Weights of a small GPT-style language model, trained from scratch on English Wikipedia.
Architecture: biases, tied embeddings.
Training: a variant of Muon for these matrices, 90M tokens, 4929 steps.
Each number is 200 + 30 x the weight over its row's rms, rounded and kept within 0 to 999. Layers, rows and columns count from 0. The size before them is the row's rms in percent of the matrix's.

# down: layer 13 MLP down (transposed), 512x128, rms 0.0954, rows 217-229, columns 0-127
# up: layer 13 MLP up, 512x128, rms 0.0998, rows 218-229, columns 0-127
down217,114,226,212,214,173,240,163,225,213,237,193,186,152,189,189,175,199,206,158,224,229,251,222,131,209,215,168,204,162,224,200,166,189,233,212,233,194,150,144,214,151,237,223,171,238,174,193,210,231,188,208,215,161,227,203,166,213,190,187,225,198,187,187,188,234,185,196,173,195,192,206,132,176,180,202,240,231,222,200,159,168,216,204,196,237,183,191,248,160,242,213,226,226,232,235,159,209,190,180,231,163,273,178,168,199,187,228,259,252,238,138,182,167,175,206,157,170,176,195,275,208,217,257,212,172,162,205,174,229
up218,108,191,240,146,219,186,176,211,219,182,198,238,216,194,232,226,225,187,241,206,196,129,196,177,202,228,195,233,259,181,221,246,205,185,165,193,184,135,182,190,202,182,208,201,168,193,153,211,179,232,208,194,184,180,245,233,272,191,210,204,189,231,206,184,190,244,204,162,229,145,235,271,190,186,143,211,194,209,207,227,180,200,169,216,224,228,170,221,153,210,236,238,217,192,178,172,179,172,143,172,179,249,202,255,242,244,196,169,236,140,184,259,193,149,186,156,203,199,228,174,205,224,179,144,181,180,214,160,203
down218,115,175,237,179,163,187,257,179,207,174,276,233,171,205,212,181,192,208,205,163,249,242,156,194,216,173,204,182,161,238,190,162,215,213,141,225,213,224,214,201,187,234,181,217,194,261,231,205,186,152,222,186,223,236,256,193,174,192,201,213,191,163,217,176,236,201,210,187,240,190,200,175,252,194,196,193,197,196,201,187,205,200,227,162,186,145,211,141,241,195,182,191,206,247,198,206,257,142,239,178,283,146,211,216,224,155,187,191,142,203,142,220,206,193,189,151,211,171,224,211,154,241,234,197,207,223,158,193,170
up219,110,220,195,187,200,182,201,178,155,207,184,248,189,169,220,209,186,236,273,211,136,181,138,207,137,208,139,206,231,171,221,233,205,161,178,196,149,169,210,197,204,177,158,243,229,224,187,185,214,210,214,175,229,185,219,223,182,214,212,213,156,245,231,204,177,206,208,193,174,247,192,225,170,201,194,187,196,228,192,193,214,281,217,161,167,269,189,182,190,199,167,238,181,175,202,183,205,164,159,182,187,167,186,191,166,207,222,256,235,192,174,214,209,134,227,206,169,224,227,228,201,182,128,159,244,198,237,216,268
down219,104,185,178,178,245,202,210,179,225,210,193,201,188,249,177,164,285,203,186,207,240,223,241,229,241,196,240,212,178,152,188,170,172,203,218,186,249,211,210,215,203,191,270,195,130,232,229,238,215,197,259,199,174,188,216,226,193,213,164,174,238,149,204,221,219,186,178,183,231,190,226,150,265,201,182,177,245,173,218,191,175,153,190,248,203,146,179,181,182,157,185,146,233,182,188,245,190,209,186,208,218,223,192,199,263,207,192,159,231,181,122,193,149,230,206,179,185,190,185,148,204,173,176,193,166,219,193,184,174
up220,100,201,251,224,214,219,198,224,240,182,212,222,206,228,167,265,207,217,172,171,210,192,230,259,248,204,199,235,194,256,172,186,250,153,164,220,182,213,152,231,218,199,224,138,178,198,211,199,150,172,226,161,251,210,197,214,186,212,236,206,141,208,167,215,170,167,174,195,220,166,198,189,220,258,229,199,163,172,202,253,181,178,159,185,214,219,190,223,234,206,209,195,227,202,165,189,207,243,162,198,195,170,207,136,193,235,230,186,233,157,250,193,174,143,219,217,139,177,168,195,174,221,183,211,206,161,227,278,191
down220,101,223,241,216,237,205,177,246,186,182,214,204,220,212,205,207,181,238,159,174,266,164,195,202,208,233,193,182,218,213,206,237,180,227,158,162,277,214,179,196,226,201,216,186,227,199,207,157,245,200,190,220,193,181,190,152,237,179,273,134,197,203,141,170,222,230,135,163,222,272,209,191,213,155,195,222,157,153,203,189,245,207,175,224,270,262,215,227,180,174,198,199,214,215,191,222,192,180,226,175,216,170,204,210,203,213,183,229,175,148,204,207,203,177,156,196,201,155,162,176,207,209,191,164,164,183,182,259,156
up221,089,245,279,129,244,218,245,223,226,191,164,233,220,198,211,192,164,236,196,132,177,145,180,152,163,181,202,195,176,197,193,191,204,179,210,213,156,209,184,196,193,190,200,229,243,196,197,253,183,196,174,189,173,177,241,191,200,214,209,191,261,206,183,184,205,207,220,176,204,192,231,207,133,184,131,176,217,276,221,238,283,187,132,223,201,225,228,243,198,192,185,210,146,188,197,184,142,235,180,232,155,198,206,233,189,202,178,174,224,234,215,171,210,256,186,192,214,237,222,173,208,191,193,201,212,204,186,174,189
down221,088,233,223,231,237,249,202,202,199,203,197,208,183,171,176,223,203,253,192,221,211,129,210,205,187,132,206,203,185,166,189,212,171,165,180,200,212,238,217,188,238,198,203,204,254,188,205,211,196,160,207,193,166,193,213,253,225,220,205,155,170,175,233,152,212,235,215,240,157,295,169,202,200,231,249,170,161,203,256,206,171,250,165,221,163,212,206,166,229,129,172,155,148,193,156,221,255,215,188,194,217,233,173,174,181,182,194,212,132,225,172,174,212,186,194,246,227,200,156,161,230,216,221,208,218,197,207,199,213
up222,110,158,214,184,206,190,247,224,237,156,229,193,183,182,211,192,234,192,176,203,228,199,265,231,166,215,200,253,224,231,218,213,197,200,184,173,244,181,197,237,184,151,157,185,215,199,263,205,191,143,284,223,190,178,197,234,145,212,166,209,157,202,190,179,259,194,196,192,211,205,173,162,245,264,255,236,214,213,224,217,224,177,197,207,190,238,209,191,161,215,177,265,196,153,190,145,164,180,192,189,217,205,189,188,164,213,202,171,176,207,201,171,198,199,224,204,253,221,225,198,218,138,166,174,170,171,152,263,167
down222,109,180,147,216,234,155,227,209,203,209,219,180,259,186,222,181,218,189,231,219,203,194,185,149,250,218,169,172,141,175,163,182,196,219,208,272,230,109,210,170,224,206,226,173,215,195,161,184,196,204,200,191,261,177,222,179,194,176,196,163,181,211,228,223,152,167,240,209,243,227,156,198,249,230,206,257,206,210,205,228,214,215,190,187,216,224,206,215,200,173,200,223,130,199,197,133,174,197,155,254,216,168,225,193,215,172,231,217,192,198,216,194,227,278,174,171,206,196,197,140,181,199,247,175,172,222,235,222,193
up223,098,197,205,204,196,228,232,220,186,163,235,172,201,222,196,146,163,195,220,225,181,201,238,175,180,228,236,166,176,159,218,230,208,129,188,172,174,202,191,188,193,172,196,205,181,202,258,186,140,218,258,154,166,203,234,202,205,239,223,199,224,210,254,162,255,174,182,215,201,205,240,154,212,197,207,275,204,233,212,226,194,231,167,224,209,174,195,187,195,187,186,223,168,147,190,240,193,180,107,117,228,191,205,183,165,167,214,178,240,164,201,202,180,149,197,238,176,202,201,215,170,231,207,223,230,245,242,230,238
down223,097,167,185,220,206,179,139,142,214,206,194,196,188,182,187,216,208,204,234,183,203,225,179,145,212,280,151,181,212,158,211,202,177,192,142,224,273,224,240,146,243,192,228,186,197,199,200,168,243,180,193,199,241,237,186,229,158,209,202,220,147,186,204,221,237,211,180,203,238,159,168,185,249,160,132,219,188,183,233,210,201,188,252,140,214,153,192,184,180,196,217,141,193,244,237,185,222,231,225,223,206,236,169,215,166,212,182,172,221,227,207,218,204,150,188,229,195,209,255,201,201,212,171,212,197,263,212,235,177
up224,090,210,201,228,231,159,188,219,175,170,194,220,241,172,225,209,190,173,179,145,175,218,182,212,189,171,204,177,227,153,244,189,129,205,145,215,180,250,146,204,223,163,198,236,215,254,159,175,196,238,175,169,156,196,211,201,215,223,166,228,140,186,241,216,250,257,218,213,208,182,189,190,193,162,241,234,209,187,160,213,228,184,193,201,226,187,253,180,214,198,208,183,205,237,177,196,242,144,175,212,160,169,225,191,261,234,245,164,213,251,200,236,193,193,174,192,252,198,199,129,182,170,164,159,202,208,243,218,224
down224,078,220,218,224,149,230,179,201,155,247,209,252,195,192,257,183,201,174,212,207,161,200,146,128,236,226,184,208,179,248,196,236,201,220,226,219,182,193,151,208,155,208,129,200,184,205,219,211,164,162,184,205,211,232,228,205,248,225,190,183,236,192,238,201,169,140,119,166,196,209,203,211,224,202,147,204,222,201,200,169,184,262,221,235,209,202,190,179,206,211,230,179,203,165,234,179,202,159,234,201,197,154,157,229,222,264,139,209,194,202,186,202,243,206,218,215,161,259,217,233,214,221,160,208,182,168,244,196,216
up225,103,158,193,172,169,221,177,197,188,222,156,183,192,234,184,209,233,179,235,247,175,185,189,195,141,182,155,227,205,224,237,161,225,131,214,212,198,172,199,122,196,183,231,200,184,195,199,209,142,230,239,205,204,246,243,232,176,236,235,204,122,189,176,234,193,228,258,217,233,212,181,145,191,229,191,205,205,186,185,214,154,209,222,181,204,148,225,225,190,215,184,241,233,161,204,208,248,240,220,271,191,204,199,195,217,215,191,245,148,226,201,205,201,171,243,160,178,227,179,175,188,168,201,215,221,199,230,273,164
down225,094,194,192,159,209,175,168,210,179,195,199,204,176,188,236,244,175,218,208,237,160,218,207,224,181,267,178,191,195,175,181,227,142,209,192,219,222,233,151,238,254,279,153,198,213,183,216,199,187,138,188,156,229,199,219,179,206,212,173,217,237,175,177,223,208,148,201,173,198,227,209,237,233,168,165,193,198,211,221,166,220,219,219,236,196,271,218,145,161,174,236,177,184,204,164,214,179,198,217,155,249,185,218,183,151,184,197,222,231,255,189,206,211,177,158,165,217,255,266,242,202,135,235,216,192,195,170,165,206
up226,087,185,190,229,299,210,265,202,219,203,205,173,213,208,160,222,218,189,215,247,217,201,203,203,212,178,183,123,218,218,183,157,244,242,185,218,218,231,245,215,208,151,165,215,200,178,179,236,246,217,211,218,191,191,237,148,147,134,222,179,236,238,188,192,199,170,181,176,241,200,241,178,169,152,229,164,209,221,166,201,245,218,199,191,180,217,171,207,186,260,188,224,169,171,168,215,179,195,209,219,232,183,230,184,232,180,182,158,191,177,201,174,181,190,212,184,171,121,228,245,185,218,232,138,207,227,226,164,212
down226,079,209,197,252,211,223,136,199,230,197,145,209,224,253,145,152,104,247,205,219,154,212,199,208,191,156,234,266,171,203,218,238,185,192,167,198,201,199,158,208,145,240,237,202,220,198,199,229,216,214,185,217,226,234,203,212,236,223,172,208,184,169,182,215,234,185,197,159,196,162,220,245,154,184,202,202,220,201,154,243,163,226,244,169,186,170,179,163,212,175,196,184,189,174,265,150,207,179,144,186,189,229,199,212,206,185,215,163,229,238,199,214,229,230,213,206,210,220,202,208,213,248,190,192,198,156,214,278,192
up227,092,205,160,172,181,225,185,209,245,175,174,195,214,149,278,198,187,159,203,201,180,225,209,155,150,186,170,200,234,255,211,190,264,207,222,184,203,188,170,240,190,235,169,204,144,236,233,185,170,213,207,193,202,175,210,199,221,187,176,205,193,265,171,200,214,136,211,214,236,211,234,179,196,218,226,202,212,169,155,215,177,185,196,170,228,202,244,129,215,278,130,173,197,194,217,246,233,184,183,174,222,215,151,240,141,235,162,202,144,177,210,228,170,188,240,187,177,190,206,198,192,193,202,214,265,217,206,185,221
down227,086,233,257,213,271,214,237,228,149,219,210,200,208,252,169,158,196,227,204,185,178,167,196,190,212,256,218,208,156,144,169,196,168,195,135,239,203,225,203,158,200,201,176,212,176,207,187,218,197,211,176,223,149,198,234,232,165,181,210,261,205,145,234,214,213,220,161,202,195,170,183,230,231,196,154,175,209,192,255,223,172,194,175,201,192,210,197,261,207,158,263,202,215,208,199,130,173,206,213,237,176,196,238,191,207,140,236,224,210,192,111,213,213,223,166,250,159,199,198,194,225,209,204,176,177,208,200,221,233
up228,109,134,225,217,212,174,262,241,179,232,187,191,193,248,200,191,235,185,180,180,188,176,222,217,132,177,212,238,228,218,186,196,216,161,177,186,204,194,194,189,245,213,204,187,221,208,184,189,193,234,256,218,201,156,249,222,224,206,192,203,170,205,218,165,163,221,179,218,202,222,146,182,279,281,175,239,194,232,163,224,229,174,157,214,170,198,223,208,178,210,252,168,165,211,177,174,190,210,207,183,215,141,172,208,150,235,229,163,169,252,154,198,148,234,151,188,188,218,235,210,170,193,212,191,183,187,191,199,121
down228,123,205,196,195,225,198,203,196,181,191,216,223,230,155,261,146,158,204,205,202,205,161,213,213,183,247,185,159,225,202,164,126,185,172,188,214,230,206,189,271,167,197,189,157,218,186,162,158,186,163,193,203,231,199,240,148,169,209,226,170,213,211,248,180,182,208,195,213,160,204,118,218,233,250,178,205,192,202,207,178,227,203,214,242,206,203,227,169,217,230,188,205,192,170,203,194,212,231,187,251,215,188,182,191,171,160,251,223,208,225,96,200,199,219,219,189,220,211,204,264,232,176,272,213,129,214,194,236,199
up229,112,244,233,175,262,216,242,192,230,197,163,201,212,214,185,212,185,139,181,215,192,230,212,141,185,209,140,194,238,198,246,206,226,162,201,194,159,148,200,192,223,201,201,197,205,199,238,137,173,181,196,167,217,216,183,240,245,228,203,176,232,246,226,190,199,187,196,209,184,208,186,217,206,177,228,146,177,214,218,249,210,175,217,138,191,133,149,213,254,157,226,214,167,265,227,240,156,226,208,155,203,173,176,163,207,192,242,225,212,164,214,196,189,157,187,201,188,185,197,171,176,146,205,158,193,210,228,238,134
down229,115,185,183,188,183,178,254,193,192,183,186,198,223,185,262,170,193,177,246,169,204,259,166,198,188,184,249,189,168,235,188,223,229,190,197,198,207,221,231,179,251,202,220,215,221,240,187,194,218,201,146,190,270,229,180,184,170,188,211,208,175,202,247,193,182,188,201,276,186,159,200,136,241,238,215,136,205,171,184,197,203,214,197,191,225,202,140,138,199,204,176,238,209,166,170,271,221,226,220,152,195,207,243,177,223,127,171,221,190,209,220,202,220,247,234,225,173,193,205,202,189,166,154,224,231,157,143,169,208